config = dict(
    n_head=2,
    init_std_o=0.0511,
    doc_mask=True,
    train_tokens=225700000,
    steps=6888,
)
Each number is 500 + 25 x the weight over its row's rms, rounded and kept within 0 to 999. Layers, rows and columns count from 0. Numbers have three digits each. The size before them is the row's rms in percent of the matrix's.

# layer 9 MLP down, 128x512, rms 0.059, rows 26-127, columns 256-383
102:500481498482521504466461490453469486515548501501524498509521485487490495493530512476494503503513487477507522482504518477499491550514502529520531472452480520473508466520516541495534523519490509477471497491509553487508472470533483482503543532482486501521472539512524505493516511525504496506509479462513439475497487496554497514516481505509500471477487507511493461471501534491504512500515
098:496499500511523460490473503519519486486474475443487463503492476526481478457523474518497495514520524500530478442445474523502496419502491528487498538500534470507506523518519460473458523515480517505491495541504503513508523511511508473493523543511498502516504496524539537491510510515516526508493482467433486502487485508525496476487502489489516527510477495481517496500457518516532494468495
102:479515470511468516548528491532527505474451497471526496497518511448501485499502501482489532513505479514469489517496523469548508486469504448507477486497490483512511486541449457524542496526478526475485536511501462522492547495469530474467521495534506481499480529503460545538481450509505501500468466496459501480466455483508537498509486531515504499520533479524488520502497501484491485482467
104:495511472509464529500523500510484530490471477482524483490483500537515497542493519536467494498511464513498504510524486462531536481514491523494518465506489520472543485509484528517488499546497480471551512514504487491519552501496499509485489500505505489504487471510514493496495503540464547462569483461470499512550539479534507503522470541502478508495582509521505518489501512488504527542457
098:502519550462532504502510478454509492464501484473531485460465485554514485489542508471514502475459496503481508512463483470491512492503535532520492494544463500491496502488524523464507510492495507455499460545490513471536492480467475502529451508524524452474494487546541513492531524490504540545433531522506525472528500496579480497515468491501527495546502479543493494524511509488504531501517
095:456528507504495543541507478529522495531469459505495473497524461529504468480514503479506448490516501519480462505501505481540504528489498495511474545515498491471526477485508477519496501526512512531508495480499501546480514464449547468447511495483481513465488492515485511513459513510542542465500489540497508498465469513474492521512526546483478441484460497484485509509472483548466519534488
098:507547512498457507527525496478521529490484433490471519500495524535511508486504516512502506476480528482513476480523512525510478540544496479502516497541513466511521494516503506504502482510514538449516494538461480498510485483446486481462479486508520449505483497462524479533476538506495479510501503493504464491471501534526492525487513542543481511510468486476544511514487529490515481499513
107:442501490541486445488486540537486498524510497522470483456482502486508519459509503473489505540548509537506523528484476509517491513533514491469508528529456558547466479511480483483473502482523538517504521507507491522501473493486524554539486493495527485471516479481472537547506493513481502475506485522492500509505501471498490510460490531493532500531499510533471491488501479523516428506489
101:512477457510558527539536514517510538485503534520496503446515502485507515486517507494505486530521476504488465476545467495524562524523499519473531542499515504499523514509509461523476502461506528482501463470443468526474497513506526500457527474508525511495541540531503551482449508478490533521489484482527524492499507525513502514490508541508508468492527504493495506519492515517513500533500
098:489543465437494513467516475484495505488521502517516548518464471508500464489480471496525529443495535501502538508461478477449499514483495456523506487505509514445474517508449494511449485493520532509468521494509487495522510496491526492532499466476494506447503526476510532531503515502493557447484524481512493530526520492453509476480570512522455500464504509482552507545471532504523520533524
102:481494515494492553526509495533480522492468496488492498521492507486515495463478488540514527471457471460556534539496517489502483526480524486539527458457492451475439511513518483512552498493490507477520530521495465530511528473482540556493473520533480521469440516532504546504506493440517493457481419533518465541521530493462512507479495482507489485488499520470534515489518478471536496495554
107:514487510566469535490484487509480547507494497505502531504529466537467513510500504445511516447520516548510508471506565499495545442482523496474549480533475472471517528494467523506553497480519465525498503515493485471514497454454486492450459522488470475479424539529530453502520487488491477484499502460518518525453511477523483496518474508468497501510512480511455486514514487519523512490538
098:474498510489444500525462518519512513556493498503499466496490489537490470534491495534515513517457552519532566500497514508479503478514526517498492469474508490482487547474538483541507471519480539486508475504514477481449470461534497531492461507488496466515509460512510508482508510495524522521492475525485496489523513510523519500493515504511509542466504518497457450542471499499488480530489
100:498491455482456501497502461499487486508496496500476502483492482538533478497507482481528513537539471502502514544554463504485457480502505525533524515509454482547466499511484507515471562508506493531549480470495524459480474497477492476506533469479509454549497546515531466522494451474451534519475498504477485518505563504475481530507486493503474515491498506496470472509499472494499480547528
097:490483507502545493507540501511516494478528490455509483510529517512476495509488538453540474511468499502518445533521507491478518527474483510510511500460516469494509486503535465504489528475503525488515541495472557518467494528505513489522529522475529523502495513505547433488510500519514517469516483450510531486517480469498489499526474480503503459535473550519484494481523514536496517491527
104:542506510503502503520521477530494523488519503530507511531452482475483526500465459514475488500484494498512495487462525499479517550479538528520469524537455521525511463475504571525549472500541535468494521482523467475461504470462471489455555531442515483492484534478505542465513533492516515519507555473453460465540473517502510493467499481528509491527488498477431470491526510481504511480501
097:478533470477502467531525535492507508491540505452526501496482513512510498456491507482474494505501476480466524487495497449488507494494504482492504484461508479496527473512444470519509522500493513516462564516500493533499465530497529537483463545540468482486523537493503509517490502524525489519485464507464507446464485523523507502564519482521481554481470480484503530491494513495502458497491
097:510525479467497494513558503528482460489512478520485530524492462528489459529520526506486470521500483494491479476540519467524483519475504469488528462509471518466518525535480474505544547460514502515487497473514473496486520555505484485517508541453500466501522499446493516544498481479503504531497539471500546467457503476523515536510534497511476495512483504506472460505526522515487521576497
097:496550537504481459516505494467463538528519480513476507518491461558552473496521484482483516555486528523507536422525497513538496570485533494477514456482500494487508504430493491535491535470515455517534478492506522478535457498541497521491514510464501487506493444452465522484509491495469498452493463500486484531488495490477526524473462493510471533499525480528455496521492501489511486483539
102:496521485512531486523506508504511555501532521520481451508457489544448496503517466527462524578495505508466459503490501493465534511487534515515549463534524497520495511513510510485493542476491538450510476485496479467508500541499457504478563569487473452543529471487527519464494516499502501490457530511530514482477531497477492462471488495512509468502516518480522473522460461504509455497479
093:546487478475513472510513510518498503541513487492481505523469494496512511540536546438490529450541516514526505550515454518505486479470514517534452480492519450510492479485491506501518505507557456499509521490474540547476487498512502508482523510514469530512481496469508486556484510464517508510519501545473499486515519483522482477517497491507471478472504531549520468511489487537521474510518
101:498494427512476531478490498539476487470485502519498492519536465511507518503470492474511532511510443516536436519559488503512517540547554475539482498497490508473494510520504519504495471483458437465451479496485488509448495519476498502487565478521485488520532537479517512541527482518519524493494501540515518539506519503529486505467494510509459540481514476483494493488517535494494490513521
102:457492470500486487537498512541488564500531512515522543516485540502510508473505548504496485513535463494492518510486493491523499462448506484473483488465511463512510502500475494485505531531503503470468508515494503513530496503486464502459525477503492476483517507473468506565488534549457493465478502500498497513483498478485486495483483487498509517545514496481534498508516510484470534509488
106:517543431522518481532483537498509481486506491499489478484532488498513533531525530546520468494497477512441473541501547537479452513516498548500477483561509511504485547506508490545492496477481504522494469502490511527528533524498493476525493471513517498501505479509479510484506466529489506495525503496520496503497509522514488541492553471493511473488533481485521470511476469478507507515437
101:490494473532526545546510495498490517484477465491497466492476494464502533448531518509533466461541554503511504501479535503506517478522491490537484472508511499516485519476481500532525496492461481487518515524493500566514519489487499524538483506484496470511494515567475483504491472482495476528496524461524532520491550497480494545480550536543493516460499521476481482480504500499509489505457
103:527493513475537487487503505521490477479478513485549487501504541497454488490513472475517498492486496508504502468499476527473542485446485531499485510486512496485474511518469529479503503495517497477480493491480572486501504495513503479521529509514481521492483500457546501520455518520490462511502512490505520537491495506505508511538529556496494523507449500483511491466479461533510495542497
097:474560491545555471505507477488486499438466537490510470498528545446503484472508492474497515475470505475543471500544453483502476450465505498504546489514504461501469521494512471500491544516477494521511491494493487482508521490508526500496493518446503529538509519489460508491486460523512477487465509475470490435505471521515509467497471480482500491494528494469473503496470501470503511447528
104:495478489456460474506485493481498502506475490543447560501496489507507498524519446515466497517511506474480557483534514493518529490500516542547506499469474493514487515448519548491521505512517517461501520505521530551545458495507524518503565492518469509487496476510515523499483474536494494538512528518473463503519525515526509492458549512478527492486489509488551515486489494464498517499530
098:484526452470536496504467501496507543545479467524519498453528543517453498543504532451492474508510504530501493530504449518511493531473520509496508511500503530498562492506467524483481474499482474497489509464470494477494548518542521493496551514503491481528503510507504495500469491492470495513487561495522478477459473468503512537502527551469546516463535502487482495509479516512527490510496
097:523516516483466530512483448492552482515507529467505500532457485480487519520480482514529500507487530506515516479473477480551519474508501496498484536504459494510522494480520515453498485544481529446470511484535498510480470504523525477504504483510502509461489457502517508503493526502498477478510536473498455515493507510498495508521507512509480530522510482511525573500470556514550490503462
106:523536530503487487499515530517506529468543531458522502476506497487489488486518545488450462482527546480471506520494498478454476528464498499511500532492504472555493502490571486444520493524459480461520510533531489501518502486491523536447509535519520483502505505485524472492478488519496495472471500494507500475529494489453473497479492458493463479516499508491495493476499490502473435491511
101:581507472499475530489523504514477481516526464502523460459493471545477492507551509486467503468500498523527508535486510504536509517523487490526438514500509474497513490514476496525477476506470496484466471464474519527507463482466517501479487517544478502507511506470453497501530492496495503452476523475464465498525511543493512514505518475557464518511523497501487465452456519528528477510506
095:493480498505480510521519551461513492539503521480462496477518488548463507502461470509518536496475461445484492523506511509534495486501510493497542490526481478543529487492490515507469527537473462543490505519465522517458536480512491478468479496507489486488493496534554473489508512515503515522529503498482509525548450507493496521487518467493479511524544492458537480498492488527483482512495
099:502447506514476502502500474468543501474518475466533519462458508473525473536497494492504453486538480522517489510522480499492499538478484509542496510470472476493544495525486494512522481476504510487504508498506548515492497473507503492498517506506471489513453518489516484456479519502497458503496471495508465508479509489503484531437521549498514511476495537529508546464538543528514501496472
100:500460485518486491513509506475546516499516469487499489476511494457542492544532512453472501502500479456443520546510530520504525476512480475532489524493505488502458493518526494530489466478536516491513498459450496478465516519495469500510516496520550509483511494492508492530566497497533502488537505529463495485500484465494504474512457531507486493531544518468529493474476509480516499454527
101:514515518459513486497508540493490518493548473528536449462519469489512528544566492489470481506507508503509464508507567528516547531473531531454477498501493566458551501509539466529516481482493528485512488506513475486503525510479498537500517513485516515544521525508535454514504508503515531518459504490459526509457526538495480468496481521512504497484513541500494521484514490486544514425518
105:447526469470446457516538480456442521490471458509537509502471511457526497492461501444483542479502510492497490499527524478485499476490508538524476463500498492495523515492517497554479490534468492495495463521469524512472587478529467531533508490473482489488488504476497459479515489541476485486510469511487472498507512522516544509496509553539501484486470506464520510510562515479496538506547
105:480536480516514504510520476497499490544455462495484486492501463475466503548486489498523465537511497509485574488481483508470478483533518514516497463505499534507519533534465485480544461482486507501482472523517508530513466463444507493545547527462513484480519517505537487452485571523518515501509437468484508543493540521498490471461540482499494489445512533524423516517484488500486484481489
102:499520541493546526486505512507490508469537476468500492498514482511508542490538499501517475493461462479484465472520525482470500508520515509533530488502469505500527537511516487502486503534477527495498564476479456513498556493500510506486504507517520475485500504455494508485521495489501513494528482488532519506495494498548524565547528514456551503505463477492488475493544527475476501515493
095:492462474478571496484503529458487482504485485498477507490467515493490513516543494512470482496513455537515570487514550494519502467512475490489545492520494495495533496508506489507504526505522554496466532495510473553505502465472484503517527545501536496525481480485494541476477486493484492498505488473499532544504448501461477496475473485492501483475521520524426539553490488482511497448484
101:548516523557517502507532469506495460517492465471501493531505506533468509546512507500545567501506487530517447476543495473523506491463533484487519519521562478465466509504491503518480524494490469517506508499491538485496479510513530514489448494438504540464503481494497516531513485533477520517482504535539486485479489520526573526509513497529484515529473511503511519514480512496493500531517
101:492470447514460505478555549523455493488515463517477483475549463515488502485517491505479514473475506521440510539488520485481504512504482491475522539485494478453475508487534520483477540549474522472479484532473494491513536520480516522455485498527511494460512450534527512570503470502523467497511494519502492499467516542460524539454520532470501515482491498518472479496460546552499465514493
104:491498516489491484489496513511470501479556498482502453505522528499504516469521526540537474499497553536487511543525475472477493523480483501482477495498493515520481486516493504485467562535530462467501485520432493484489477493483501497478490489504471470485528466544512484517513477498498518489547486481483506459519519455521520490488425513506471493469475522488460465500503491481470547523492
102:520478493485536525465500514546469480548486494515534501457489469457495436506536497471500528471536466479489473503497466495513489556469493511509506524515492463554523496505471462463511504489492484487512544509474485537488496558496500510445486475508508531445535470468469497524522487523482475437499500484485470487495513502522512493508495490495527453501480512540495499502462499496478522499490
098:517511491559496511529519506518467479464473454503473478475537487503503499510535527497510489460489528507543520502493476492480481507510505543497512517495476503514525531522529498548533541513528536496471546524513482495506513469500507499477450498500481543483496488492524478525474486444495469509500494516493526479510546511542485463482469533541475495534459503518509449494546471470467508492495
094:508507474512474504527533496538459470528480499523486492471515458494473523531508509499459496516503554499543461478465555523515494473498493551544494485482497500476474502497498510522494488516499481536493450511553472514490502505535485543499452497478507518515489458536513508515495510519513496472482521539530484505470523457519511543480509495544520504529515511540488496484517502532469535514520
094:506525521517481516468493494489556486506449530496467536473501547498509539514489490490518471503482475506508553505472483489475488477541509445477492507453500496473479503508506527502477493509496530468471471455506547465505548497516475470514491494504502522507482555522485485508504488510499531473495496469487480496534537514526505460546460500510507521511557483507546477507513529490501486470494
101:496476492525533559523497474492488498478547516492459506453500529490477516529455529474534544499472466505516465517456520481482466490508493489472475509542485505525540546494457506527493497496523518466507502471500504459472546502491529474443478511480511489484492509478486475485515508543500522501471509487519525472479465497470513508446467496497502544546524472499516532556515468487467467497521
098:471529494492542486441501512529465527498464516476529478454504488480520538502568454493509478491488477493528498504529460507495496510500512536515509475498503524525532518483528488470502535493529465491481540511486487506514545488487480523516498480520500535540503546511497526500543508452480475459503461470504511502545497494498479506539433455501541491530468508528516521517511486501470507487539
098:525525463516488463519475534455479443483517565489474468526539534477470490473462480514510467480537505508509523521468465469459494452480461475527521523514531494525494481542512463489510474502497481525546501489474457484546485452533504483472516487506510475454466525531487493471497503523486503507517459528542518533494501484554501488515518535502527447480525504496512507473460513520499552452509
094:509498512510514524500500497517480505489519506499478537518482495478507492468503442486527477455506497481461498506487447508489507521516471504491515486504474499480551513545496486498505460494508486492529485559493483512490469498493513513493513470501494458495529498455501459480501483524512442497494483499491482457500493477527490519442489479539517492478504444558503525497434539494535497501535
098:514503497468473525459490471491493502482458508518535508484498497523527461508461435493464475486497520494519502516517483506489498516489502506535523504502511507459503473512511529504526521515495515476488472503538533483503466462477477488535551506496485491501504496527530533523455479499516506486469471480521462502493502475535473522508508485463450493500504477511469499518509518535515499449495
099:513516507522501487492463522530526471467528484521481465522547464484528496493550538482517462494524464500487470535479496550519484536496497477524497494442538530502518510499483469537493514506503509517515478481463516518510497479509527484479456542479494551517512529480502505519474536500520518502529492528461487512483575503505509523522472538480515484526534516485488425524511508495504501477458
098:525458541510476535513508507505549533539543472456513531507514486446483498462557470499518493534552489503510503531497456513485490521488472512500479529512509445498524509496494509478510466525469524517545495477520508532467496467509498499453470487504487535445501465473513473498505505482534507478476514467490474530465506513435509522488535509532487494488527493504517544479498498556514509461508
103:526488468507493500501492458522503482492508481548471505484508511499515476478476453533528500466486497509531521513495500503473478505471479499487493526472514469522487510484509546560489508492537553512471520498544501510475471494524522495504491505527472504522553482477486507476508460480525529505512495474531469501507494447531496495488494526475576514469475508530534505496470484512456520497504
098:534491470492493491480518476560481474500519533500457535509486504488496513534523510535502505523460502448506503517546502476496545514526496507433548483500488525498511476518469469528535469454504502548531506509469524462496511497517509471509537466507510492511521472496500451452531519539476492471517536516513480484500524513493510501509494527545497506502539486482467487518500501505536476491472
107:505488505486457487534473481493476472538484535501481477520491484495470518462527496493506495528498460525498484469516541495493503483503525509500486480498497466549545503478480494509460499545543491538541499484503479496475535465490458450475457494495516541502484441500505510507495513505496497504539545537547470528497484479502543502522538497518525519501511458500505495482479502510504545520489
099:506476510457514476439554518478482518506475529521495554490525489517505461503473493500533488458472510518556550494480475492496551536543542518499496483518533489503482474466491522530460521468493550493512530526489481507548519452512519477559515484495466497510513544547487484518534528485510545481505492471479502513523460493496531504510519475513473483477501514502497498510502473501506554507502
099:495489509471505522462503484516523493461481443529507514507506520500517505540516451477483448475505451527511446483518501481451517450516515500486506563461483498455487513479470485510535479486537476506469482510472516468507539474481481442472514480481486501520541526508516496489508495518515559458493527517461469498534475524529498519494499466535502500514489511491497459517477523523485499509531
099:510531500449522464516506517503475464503476493520519515495491494506488493489526515504519507497537483519479487505523511489517490539499530495491505490443535515515481523489501518482514444482475531505488490521501474520551463536488495450508510510517565486489575501541506477506493497499517517535447529499501529539512512482506472514484520468524510504482474485476472528511481495550487490495483
102:492475482469487519499514508499477439518479482512494462519501535489461497470506534498522488490506461470495514487527528534479488492531490492518499475521474501515528505514497485487524556473490530467497484493493525497506523545511515503503496520521499527528541476536510519496504506496460491477493522557503500500556485531504486492509452512493482509506556507501505533497455520516504448513525
099:536494512512498469477515501443524474459507518499480459507515467487450518516530518540503476537476541496477512490541515480537530536495448530468481519545517533523471477491542471493495494506451498475497538497485475538493512462467506524531495501496471496517551502502506449468467467454516531459501508494520485446490513524540486512496530512521485489507473500513516520506537522510473541522463
102:494483501446511549497466470548527507540454538529497490527520497516494535470495470527523486483527560457511506446482491484485478525488536496502468463475516476521492513475493516481466494486495520460476459529517487484486490495552506481508485510516487517500522511534528498511508504548489497474478537563533473499517516513454511427525485485512501492536530481457523524489490520483526520505480
098:518462444483548501504491522511477505477503466499499509497500465513481486544524482484498455506499505545468515508498499514488538530496525531484498462518493500435486445490501533488512517504491523506499486488519516534576529498479499533547521475525505494515497524527484537520540469469459520541502523502516521514444470508487508519487503511474468529529503549511518475467478492515538488465494
102:492513500501465485474515485518508466490490511471499485511462464522497523494507520465508487522493505494497500507535493463490539450551513533465524496512535507524481461477465504456490548512480528511474473530452511509493467515525478508551481511511493466486476467511515535488459472512538500485483485478490496477460492490511457467498530460505495496487473514486484475500461452512552504488479
102:556492548513514535501473506479526463509504504504519477523495477516481504528477466529513494482464483472535548456460421453492545476537502536477514473463522525479468484516467510482512465477459474510507469499471496470485492500501511531486562466518499524529530553494509490458505498516490479498500548486482504502519493483550472511514488464503485485548499510513483505477491503485497452454492
096:511468473507497539526522497461507528484477538528477521481499469513539543543478524508495483506503466507483560537519508507496497535538507518458499494549525507511510530525506470451480508472495478512507492502507508506542506487485480483518444503520467519510489490490510459462493477468508496515483481490528466476490497523517459522520513495472522470534526508478493497544494521455481546514508
103:446470496485509532512492494502489496471506482517467486575558485461498503530503506465528552527538501502489507494499492480497459489507513482506515493511525478484523465506517473484490489490538503462528512511478478523473512476542488506548543477495524457511502512530476509535484516467496510495478475511516481491519524538464513514526520517496467518518532534463487545513478471480469504505501
098:437491509462539529448492530510522482502512493516503486460501494503542472511485479511485504518430524540505523516512486530478516473494508494452500519485516498464493489483482486535512540471475540484488525467445485506506538473486494552508507495509466503529488512471465492517471490514485538499521472457514468538473522504474493524488524530513506529467504478491526518476515504490489463496484
103:481501498489499489505487514512513486441494517447486448496456519484529544509483505531485485476492539545494493485507511519525474440519470521499486492510485533559538506498499514487474495483518546477508547497450476483537476486476530511500490557484503519530526517488529460481505525491522550537508491459482517449513466534520501484526493512473537509473509492519489518488511499516484470486498
101:513496523483523493469495483516494526506503466479527517503471549489466515486524503511512529504480484500485477525454509504470563481510511445524493542529524508479486460539474523493487484487512558553516475521532491499482550481487473516528531525489562478498486467477497563529508504520491520516459578496458539510504429509478508483466497508507522497519522475518485481487507500490483487469455
090:486540491497505492490483468514511523492531510516526477491451485527490530506471519550490500481498521527507486492512529501482498519516530486467454475529472507452489508512479556519487532484511527509515496488519477503503515502460503533530486538519535519506496524490536478523520463516478514529505490500503490501486433499494501475469488527493460551470518528534505542490514492546560531483482
098:503485534495493412550492490493530463529497496528516570485526464521427465536533481482533495438523507532531534529510509467465515488469541516503505526484477525445493515487533510524540452494518474530484523496496533549470512502477489538458490484496456496478518557516515546487501491516509510493478519517527464519481459512484491511498500525512526518482533471479480500490507525524472479545534
105:518455503496505466524478487496495462468450479492549499520489543510499495526538525464536518518480510494535438491496439513489464462513497502493465514500499479517512469509469523460500500522519489488461503536522519471473513545519482527498533481511475519487491484536510483523534472517507497465530500526498527509567501491526459504509500510502460509480528523521511499527481510515501490523532
104:469490530494494536483515533501506504494534506487481535430465482525498555548535483512500527497484485480481492500472489468519494498509467497534501524470474526506500481477475471539500541499506507471510503454509525528484457527488531504544528519450470474534505570481528480483497479452491515525458519444483512500535465516513488555477541507547464501511496489511554530523478514478463486500465
100:488495477477510459528500498511511541502488474499462538453509530514484526486492501486498525478521504488484507448525526519521537458525506490537465498488455496495464517502497499511511535519471494524473505502451497511472484509557507488473495482458491493480484507489508514516468515520503527474504559535519514495540487493533481474482507499548517507486490464511476551521452497517500496524471
099:516496507516483442524518522481509457472517512553516469494483524470500525539467500498540518508519481476515513484456480498461541513530488510438529524506491494499474503484498503503478481536520475533517521505507512527533485506472499563515490509532502515471505537505530524559508478486489496527440513526525499509510488475501521473478544518540504522448483524531475478492486485498525488534555
101:467509506520493507502533549510489484504490498487505527526505540475574538566511508515524506446537510531528444477516466536465513492515516461485507510538490500503459484499493516510473543508529492475516489449502503531483516539496473494485529529501538508460520503450464477507509502505545478517470513483544491501549485523538537488533458468502558506520482504523486507505546461557495487423494
100:485524478483453487499494509439516481546468550517473468482517503506523502503453539505484513507479474512514543485520537490460492509480478500521483424511518546527478533495496503538480484490540494501532510507522518506493531481479480514485472465545502464515477522485504462510525529513496510556556491451492495504466556501465539519546489522500476514489518434496478476501526500460513557508517
099:518511511487466514501508500501498519470511524479518487539471485513506503496462511505479557542505518507476469475552474467499473487497520521531495494519489509463505470481525509551495533499541481476508540514455515545508460493524501504546479527469508485562527506467493454487509490483494481496549461491499479470480505472481523472591451474535484531481456499528499517493537500524484492492515
102:479506492479432489507557486443492485501510457524535496521498514485538500513467516481533502479506455506466469505506528487550457503469524498495502479467488473489492494547496484541491468508521448471489539521534494512492529485477513477461451507526492470522531494483519471531491545486492566498514505499474457508538500491462505474482495500470501465547498501510529527508511515462510503498502
098:513450492491484479548492516531519489532469499474544517517523518482516504461530503493560484490488467484541476488452485518499516541452485503447516485485502508508550510503484536513454494495479505550489464488492523421493490520502519496561536477490496534544493492510487493522510515503459479493471470534522509485487533506501527521533516525498477509516492526518536475497528510479513521547532
100:540479525524530482500515536503483528472450513496465494504487451447491510471506459466495496524466517507476489487491478520491476518515463533496477492480501494511493494518511486496492488467497551526505496471548494552501463442476476475517526545511517543520508482457501506496518531487486540469555514494509485508518462510478487511471553500510529457494510503514523516525505482525477527522485
099:508500463499518495496477494506527491499520489500495490466467499441503553480477482553538523471490460501521499516480488517492514463488500450488454479505503491506501487462508524452485514506547516498455475531481521503474489533497519547452452503496515471513481517496494474500463536481533513488489513508473485494537496514505508520472466510490536560525533551480459519505481480462497504466455
102:484494512489498507503536479506520507484491499492486501514479550488508458508466501519523509529473479463488532534480555494480503471500493472504529489497476483517509504490491480524539492479515497478482533472495544470484524483466483484572498539501488495485471499508501481465531504516497434510525512536484475486516458501506518502540505494533464484513481534482547470543527516533526541434498
103:524507495472434501474533521497478515535493564525519500476502486469478489523477464534495488456500503480496504490555455495502510525504500522562503527490480491537463531527459506500496496513545495530530476519488479493496518473488546503436536480526492472440466519497491489458539486495520496499487493510495478488466551512498495525502552512516486488434487507481510466510453493558508477481459
096:542487477513518517502498459511510458547501485483438505501525468482501479502467470510533533503516467499513471451498490476523537475451529525491458536505531503504490509483497519480458478541513472532534483464482487527470514520500475475510500470516463501477456510530466468512520491506504520495503503526512470517510469506495500496489501539463489485455506484476520469509469527461488519502523
101:563510479522477509504507483532491476511495500479518514497497490493519486495497464474547520479471484485500513468542460525488503460560510500518495536540444487493501529530501523523551521548526478555494503492540491457468502511443499500479477509517487465521452492482499486526490510488515525525494474479448476458487487511486469500505450499482461473526439500534471461491532503482488505542464
099:478500477443448511493538504527508508507473447510496505504507511516515534493511487503502483534469466501483472536478521483471474533481492467481473548515501512508552546506480507498487494546505485456514502515477470487512549471519478512478453518469526488526477478506477545555489479488471522494476532491493472448464538495475486553463532509524470524520507487523472494486515511500503528508509
107:471523524505491541466488485460494453523480480539487541509483516452503481534526522499489496524496476504514526508454516482485499504494471504468546460528501530496524525516505515458463504568494521512511492501504514580531516467515481526558548517462503508542489465524523457483445509499490502529557490475464532570502450472495475513573488478492521519503508538530476489507491476491505511466475
096:486523471491501536526531460483482476536469490474514457500503500467493522498529472505491499531503483451464481461465532534509526474529532493490423469491530538511531471517538484473509492484499525541481504456509487452502506515519493470523545519532482504499510500472456470485483510483524533461538514537471477495480486509501450518477545492482466470508474508466461491473487538477526489495452
098:475484514489474503472509510503512552497480486511499477502524488479505503467492476518493468483502516509511471444497518511457463531521525513486516530467496510454512488478512486494483506530488463495485500484471503507503521451453504513480483454487469493453524518527518512506506479537513530499494474486530495520462501479499510498472413441505459461521505477500526497500534526482537560528536
093:486499501485476522480488475506504457487484501464518483499519502540487518449502464560491523518486478512470529446497518511515499513480498480474506477519510504480487488531470516524477524489519465469497490508495498443477490530521505468481478519482518503526488499545539532527549490498523519486505475511499458512504509516503484515521530468483496523484508498508493498521498514511523476482503
105:501528484498510528503437490466495560544519547474502511513479504467492496528495479505469510504474566496467523468513489451500470492487476568479485507496495502483479485506526516455484535530466501504530488512493515505561488520479506509523548547505478502512489502511525509469463509466495498493498493484533452499476508546513489457494496479480516481496494491445502493527500474462496481517483
099:509488526509489487471470536511475516495567513470470509459513467532485501531464490527508539534527538546489499507461519475527517511499503501505461472520500555497506456548484475509546513502461476531459491494526529556448470541473520503466534493504496536487521521479530469482501509511464507486496514516530495474521465492536498480513510487496486495530475478491492454503473508508521482555472
104:508531525465488495431507511460535495535512479453491484531529535521524455476521535465477502477511485514500475488471488525502517476484478468535476509497487527470499524502458533554465523536489498514489458525521489496507495482503524487455487532504525490483473468468507518479541541458490539506524505516496460493528502491503555480542476481508485563452503521518539517507528538556503505490441
101:571527498483528498512473507451473518472459479471483478488521516482506509549443492516506445497541516467523511514533485507513508496475528496466528467484510458481495486515521450488474523475531514440480478479522478498497492527532535499564574522497536431522502508524523487507483468539511546483471499524478473491544509480483496514499510437544515487531507557524467508475510495463502476508448
098:487506508482459510512526519487519463516508532490521516521512485515529480492438508493495536527480514485489553499591526475530452512533480539511545513463531539501500506491524491553512493537469509486481481519544464488484531443524524492525483489490515474496454455529489543541471526530481537491517460523532466542519502490498543482514523488529502498508509499447497463510502467446459483523469
097:493451501500542538508496515550494489523507564542487509485522518542498520489464475552498491518514498494516429523438471530467501486478491489480517474499531484481454499503513521546556463492490508509489527517485506510520479500444532490477503497456508493546471487480505512498532539507501534476488531519512525529530485469514561555487502504514531506491492499544525515517492515475465488524498
103:459466532506508512528522463481515551501493465481538470495473495568510469545482517509500528526520515513516491493509495513489527455532508494513480471485521497477525500508502518506545488503483526491499486527519496522482546492500496475483484474523489472484504448458464519518501474501485520522518538492516520504444477512513542498538485548520468505526523447457484480471502513511482474498537
102:462484512503503473474503546530515474519516471508490493503480497486505517488507487548498515514516500545485500527499449506518514475469496480497529506521489489501484480532526492502471464541488474517549457540514511489535442517515468495461446479478496507465520478487512508524525514460511476509523476466525457508502519477537510525494523514513504530476548468506509494512505498502484449510494
101:505548475477498528546455499458493500484469495507511499529469536487518500469473532509464549484533505501485482516476469473453516508498478503485464451484485510499478479494508469524524489520513519517478483457536547533502467483517514518513488490460506532554496520521474480449514490495535463530517539510502511458510520489522516485478508470465519487509552493476506513547519489553511545513485